config.toml
num_attention_heads = 4
hidden_act = "gelu"
rope_fraction = 0.25
tie_word_embeddings = false
init_std_o = 0.00275
init_std_down = 0.00112
optimizer = "soap_variant"
lr_head = 0.0461
schedule = "wsd"
batch_tokens = 262144
doc_mask = true
Each number is 500 + 40 x the weight over its row's rms, rounded and kept within 0 to 999. Layers, rows and columns count from 0. Numbers have three digits each. The size before them is the row's rms in percent of the matrix's.

# layer 15 MLP down (transposed), 1536x192, rms 0.18, rows 346-395, columns 64-127
102:497492545560538538478449467570584542555491467511481492468495536501542544538565491434540387504596504522477472563504471486592514470434474502449428476539487485449461497482530506454456529522494551
091:493611585493510466469522490493508475477483584507376536494460499532535511472566515534446478482487550492463500532486471514533524527499504499483520540421426540409475441456512536446475474466520572
110:531459529574535569526506491546491522523493445496506528515526505516493586450484537516606478546438515535435567520491521535465551466506571528529525527564499499525519611495528502469481558402512556
103:523513502520506489485436578526530445516528502508510567419543528523491553567470431549560547460504485534526368537515461503508553485436527455488504488525512446461573473399486487485491484557550513
088:497517532452502473517458578527449534513555473509543579475495539476476614457551489533487515480499538525462523445505484528523448521455479484485490443561556462491568483512514539513498507538560475
100:519466555488446508536530481488477459497394496471535514469540511540499482555499520512547544517505462494534464504495530523500453501558511407489471465419496490499522524501582523503494402426537498
100:418457486516502546530469520437520490525500556535594534517477530433530521529468497529517494573446525442518452539511479502444427503460464517455509520495496511479486444463458553534534501494565496
101:451428478401527483486521557508461548475507562503461420504522488549466502496456559549478427457453452493536528603452508456509540526545536509484399538539455449500588480511480557523491480561476527
107:509513537451567559440478535587602437532547527521536472490535590462518528562496497487506481509453508491491521487538479489520573483536472492489514491554499549459422474516512551537454478472503563
095:478483466542455462414497499518496521477529528479488401497463512534522470442557509490472502454457472523506553495508475505539506433460603476446544513512458531489526538562558624501438541549502484
113:481585440501497449491471453497466386481542499484432493505464541433449466485460511499577473524446515521507508577485497551518590519489547437504455550502528493447481463509535492433595525487556457
103:505531573480524437453469491530435500480519542481426520427531506491546486575414495430542466556544473484563452572481501491479497489471582499544534480446456538497559476451545543486507498501430571
095:498525443549563507505464529574502509525602554453459541568515522550494512448445506472522488505476498498562467582428468569535480549517511558439471536484470520571512495511555496520503509538496535
101:487488529565425515467544492566527522534468491464534572527465509478483462421485490490477535495515507493441472510446552458484499471516518568511495479442482479463569460445482435484452527510523522
102:563489436457475489513484462445520566497517488496523553575496504479489453463499486589500579503560547528515515467446542524582468471521444453469531524504516429505571431460417436533504490563556602
110:505527537524530569526481482467465459452510512558509510504510567508551453517480531534473531482505519576538540557496474517459528489520510448500541475452467493490517423478544526592470473476526516
106:496567504495467432573499481576497525492485486417494490505523474504507488503479491549543595490508468475463582499506447511538525552551483495511428486525513540517450565483487499528498490515467530
110:514522471493500486509457529488483450495489470472457522549488509478527520439501507548444442454493470521533509537557510493443432538571488457524505485572514469496481507514529549442498488413535481
100:456541454527480543518563524524507504506543517539432495458471485460486448527495471484473521549513530461464484506501478532481507466517534494472525479514512537413535509563432472399470494486546565
091:467456486514469492485443480517465523543566507520487487461516480513459564506574599414543535465481468506496425449482524555567493523506539467487451436497469449514522498449516456531437512522456513
104:526445471520488547516520539514480458548520485567484491499518473530533573461460496488503508472549509529523461532488546538482441506560506508529421495541475446420457449412524450414522517496540456
098:469568494500488513462460490516585495524540476519527499475531460494518551523528549457412396556507502470463554514482478510467484487502558581530476467478467436422452458527505539461558558514537500
094:528498544506455488507466568541565519452511542532536436506477517540518470436519459522527466537449514480526497475464498540525444506510536526433465450544530483543541413420499445544489530516498528
112:507459486492539544513459488582483417439426460470495489581466520463451399458416484486543524509504453544507561469553434510508480499547482420493510521477600526475549518539488442483437522509550543
095:474492458473496545520456497562599606446456487515406457533559562550504486468495429509513490549478438498440437557481523450537497529515500530425522559491505480436495496518581486531559495497548455
108:474526512488437570489466512492519520415548536503446416573501501528424440480482550462549568434474481530504523556468515478522493528547503505465457549501565567514459453553410560531613450495453552
103:525509563365502526447503530574457464538490497522521517497478501542493553519514453450430529459438486557499486548510485465510503514488497590537499497542507489475498489465515492422595532546608532
111:474520524531454506444483443519445558488549505453438442461558485484553474406579486517511546521554449505542487463504534579527450483503449586442529474476473486515455523527495509527521495496480589
098:535495418591484553450510517542512566528535476495545417481484462586471476406543463453450498546527486467460520520471529492453529525475457485506474549463510467496466445508487472553432467538560480
100:519481464434446503548511510423530482486462522569555554501537514552510485556527532518504529542508496499519557525413484446449448484451605468419516463512524542518462477504445539449537472459533543
093:572441515547412496504565502459560512494520432530442479545485530438466502528527387509602508525455502480487580584540422517523478466533502533506479484529501517475477473490546463514464536433425490
098:498507509481425464464508475558420505494504521587503454474463576518486567532501492460482512507493555483437437465544612537493437518477528530502473504521523532497490443466550480457555502483452549
105:437509452440432480489491493499496468538528581487481459514465460495520443488548467443491504473457477525566513481414539488517470489488465549532582450586505499462505500536473472480492457586527467
100:462519535426392479501522428440483521531535449453531446381503469425488492511440505503518497487455459477460537439522490584534457515519425529512501492436483477509413427491471523544490445521522486
099:496533516483556515509525537494466516513475372468591537502415482473475493486449455462487456534595474517508482510529513478533460454579516460546534545482494485529488523505525493556562505526502523
096:559500538625530536458470421484472468444485518453479498539426539542507483441555468489524504438543465484514544554457519450534548526509416470471500529480473485520464447482568501502461523460537492
100:434498434521517532511410550481457554494515492512463550480471442488480480558574522504573515418525479506516539423558472494436508477467559454460526492490517515476512540486548470486499512488476512
099:435508507535556532438535507547475503501500515447518468519524559483507502525453434552511549576477475543509514495589464553503471499576514543448449433519476456530471413539555465509464502474549515
101:465558557529473546528430440481508394509522453578517537515545529499468543481509484484508435510488473537577526534460492510539489476530456488569509506502529511508508527465469559532525566512542478
099:425567462485513453528467505477512441461514445492459472498525491425544510484540544471447524486489554458487447515549491455518500460506508445395491471516477496480498521459474531574517583481434447
099:422554488491498484524542509447529495481496530462552487431505477503517524472504490491494505487577471516489495541554537543461451564493565520503431449578486457534454463503475509456548513471607568
101:480494492462462524464445467465512562452497567460528470481479570569494480491469547423502457512421452461504498478486539531535511477560566541512418562481472574444563441515463513497523491511523485
092:491537493509519470455423476561459599439517501552480531500505525520500503471405522517571569482522523561512547549540509455464481523489547450471460469510473488489431447481505419497550430473475504
106:478444454492406482515554595477508542512479531523445541465467468550459448489572563547491548444451428472454570484554449552562506502438533506476514495477489451486511532556502504504558431513474578
112:501561430541465491505446519514473494496454498476511477521496536558473475510512465532495472455556432509398532451573424518419469460520449456478505552445522424429536491492435506519494538474513449
097:444567464492497470493408539515478561466524454561497512505492434461498546475489500465514479579526508478502482530521487469470544532567468508491489478453494479490463478489473574519468457479453515
095:411491505527494436549530469487516468555545507548480569539482550514459501506580495479524486502525465512441461556493543527536558462561528597471494529524577552512480452487539543523565566506467487
093:514436531452475498514485431483550479457452501518511483525525537529472515569537577521470527522528562509540396518545542531499466506487543611498510440490467521451462449457413546524539549471477519
111:487467481483471516462540492476561544500548572571437525505498486435422521480504486500449545531532494513460522466502499503455508491441540494553519487526478496474557456418568546524523523563407540
107:596498505519475470476501566501458516499510481532502559418468454479498463491490512491493586445524427484458533573501546539506486537483483440432500579512554485467446418489450408521555454398523478
# layer 15 MLP up, 1536x192, rms 0.175, rows 347-396, columns 64-127
099:427552514518494536508534483504484505498495462566562528516522469503425525562445498541505510484513470516453499480496480502532431485492437483588443450592519489600615535413508506510453496519413509
102:519513466495508545559506497535495457544505535558450481520554533489469547486541524494501397545430465481592511537452520471479480493491469488577561489475469430487536455489531489487529561554472523
099:461496564498504459521508465491469525499470508440502489496468506510481521479525508497497500479519493515501514520602486489480531507500530591535418519493439545498419467438460418432429458512465498
091:494509523480539405515489570468416465543350546520456449543495416477510474542479518456561413497465518479563438511450488486505566516529534545458534549465420516519459500507532516526454453448430523
100:522588521507532566540394502465509509456556460539424528492510459463526450500417448536463454525495507613443521486488488460490528463368512515569510539546413571478567529476475486544500547494515469
104:498557485507537522589429575492516563500555481477466444500583463467490509518547479466446527472486487487532492491492521489534482470478450491523550436552475545483471531524521490450448585429496488
099:546508476515426535440510483421476477506495519476514456481467488468518504467435493494488503409534487438515573468503510446477528488513520493494574456491529513465449548504537548532516527496582544
104:535483541486547401480522544497482502561515461480476414498559486564495508520474567486484461513470524507527523467479442486501478438534551496473481494395548468489491511515577485491517487541455533
097:502503496485504493469513418525475500558523519510464533506554511521508461485496454478516488441582496439521551419469476526408475511384534569500528470454533475458538451463507465518481406527483596
100:525485542495502489515448507503504474596493495463505516493476481518487497467529380480440548429499391510527513481530525493506477527415480556546489417490430479552441489516523582577407504517541486
098:565544526533533449515477492525498480565502495492544498461453552529476519563487504451545412444428448503488482497501503437515480488455513493510548459502518550555561494482476545489534415500478534
097:439517529469497605449534441462486590503403512478519484479530458499464520504513453482444546488453512488550520520556498436432460498507517426588514475520520568491527490532476587463500518519439476
103:418457502491499473535508419475475472445603475517527457446500507517490505482475446494564509524497470461523420498492473529504497471496517526556448513493505459605492517531460480505517487488514503
099:521494491510467446524481549488439500527438497438436563483536475462489548476517495409519434474480454505501432502510494480523507547492462545581525474472526509489477475565540555454546557504474482
109:411505494565457540447482497541576574540469474536481491514440460500505504528447451446487543503506524545484452488499472446492470500521530411537503523461548535535544515455579515477495482488459441
100:482445472543505460513459449425549450523536449474441465542511484529519514499458440493495501536509540623501505493475491483463458445530516487570580543520522486470522543549520524447534490477541484
110:475475517589516476455483434511522462494499468507535519553470536440471611469519513525507520419566485466502521488454515526448462497504533562568538571488502518504554488541504515587510496420520452
097:504471554501511476416541501493521498542474458471500434491498577479568551522527501445526524492572527505519479430456495506465378564551455479503559519472506519629474479514434499542392498534586534
100:534512485500515461539578525462503472576491518502521512573497516485589562486469488550518440601472499475441506543563458474398515538501549526479562476522562498464423524532514521524505523513437373
102:482491487536446476500528485489529462546493551477500485449522505458551597548514419474494486521497486538514519475501523466485502373519537454538498494467485540518564530483460482534519547492547509
095:522487508499544500523515480589496533505406534493580476502503520516406492510499505524548509519453491493508514454485509442436459445562509501504539490472467513506533521567482444587507444445480504
097:460499510522559461423489523462463426499512494508444530522446453524496556529469546459445537554605488511456465550493446501512586496572485497496472555503480500487459524533449524507454522487506480
104:491569458548477434521503452495488522553516529500450415475492524533537488496438544480475489428487560505477503458526468470476556457432504510515435540484432504469432492511552514460492491482441531
098:445448560602530439521529541451413466576535481528573564490461495540459498506474546525468541522496601473492514512540353502460503454530454486558493461496476512560466479524442476509485505557478526
105:491407524520486478542543470511424551483473522485482496482508492581485528525480532500474500539501518545480455528473527451485571455421478486558558476524465461459519490498504495488391569437438503
103:484437510580544502510545516485472475436542544507455491527394453481490513464503534537435466439497558444515490510496520510465521518525458430476471500466478487557494548451448468530433491462469450
099:541603514436518474470546526512543441441455529441516496556527433523482493433504524514534460491477528506459504452449472481509481497530498439525491497485466479485522482504463428471475412470441499
095:430508541476483418483452493459471495534545523532561520475474587448487515502487536465517564520452508451551528520440460465498511419518473522503481464496449525488538524530515514471508536519503485
097:547571435447526465528522516579483507505438472437523430500499473528493500369458488509525540485509541539517529512514503454526513536491500538536462454503455515500438474505487474525540535501489428
095:466520450492521475484533483531532434518512575527517505503539524624491545475526562505461488497526489562473407485628552499538540452488542553429541515415457468446464560476454556483504447495530525
099:538543601523501433444518496509550533535513486460506563501499460435533548456533472466536515485530505527521445492493494579449437545504495453471573515527584483422529508477457502423555463531522485
105:460492521482558519540488486492501555448498434479488544446531481514412545509490440526521452484516483537483476579541464469548463467460503571443450513469539482478482488551467510558465599486478565
093:537496466563539494510486619499520503458529509475451573573486520453490500514451464507535535460496512486532513517508473457480539408511491556499552489482498535471502539563541455518547528518479564
094:457566465502520489458562490482496562527563528457479514510513529552452520482573504546506557467383479541428585459507538463435533481481451563467466466543537472552494536520478470463453541415427516
100:445514557498490424521504506476541468529535464538491571474476431466541526469496498492560469495496535545520503528502461499496507540430487529540489487513568494504561490507511426493522506468527505
101:522547524451491485479433480513528491550544513474617445505561511610521470429504535462456452473531507505467484519458589563513505479492468522500545415491480521522496497514477526516500508511504466
093:492482546519433516523540534515511511553550483477520468476458510501522507514491420531501470581477448565575478512560454457433469606505528516502524601475476501487520502453508512520419444507484533
105:481455560530501517475538516533542487513539494485532513528527475472551395472442506448570472455479504516488443467484477425587437476474455480522471579517592495503530508453560507443462539504509540
096:500449458520563550479495495491545502546538530523517511438466528519513411430501459555520489505526474538511505463464460507411507446499523533486466508489554466531504485534458488412513491501529513
099:569537474479475491573459502507487470395543492453443475516496517529524445491525417485517466521451445517483491508445537524533513513520551546495461510483488546562490535400474499485486526485506476
099:516506544573525424496568470574472454504518526437466530533529469457502516504534547549418510502564507502508489488562526523540598579510508550505504576501517470420536534530493473557389486427556537
095:509543538547469495536559431577557507444519507507466479491551528496470562470552463494527561506491555549551495505478438536487481470486515553431451488469509536454469443482423460519531403492477473
099:588526554513518520490529461473609478477514463486512496565518495462515466514459522547524522533555530532485460489503415505454454483504532504538525534525505507482477482428531504491503588514451436
100:487499507602430514496495430517527435515513515469533482504484432482478462503528521480479489438506514395520511535583439508552500575547488512478478518515519522522557484495506511467441448399499517
096:429395567520409516454488483446493520509537533502513493456567446500476467513531477428503446478504495523528503500483482572510514504473507515493547515519476494574459496499432514543501516460632533
101:591590474465458392462524502520532495523559498492529467507470549473538511499481497494468481564511457500528487500468535465481488534484471459506461529497540509527536579494468515485532553501429498
099:487568504494524504420507555506475510512452482520454465499538487476451495496456502500538502500525459521478451469532409519553531451484546458590563520474567549481506590470534485474492478494465482
105:476494489435534500459554437468499539515498527444483489583522479467416441486497445422506537490580433519503502576532435473516520493524538535548501461553500482472444540490465554511511503567503532
099:544486580463491493500504443499461545541501497524475453461503497487496465458463566466447499543518483520459469519516525492542507524463564517539479506496577521528525532562471545502467414539504469
095:526495521462540498520539501531557473510529452514463538452489558544483502522519545415509482463488603495628467483472485538440518461515492488501500499540471533497482479554454502485554427496481459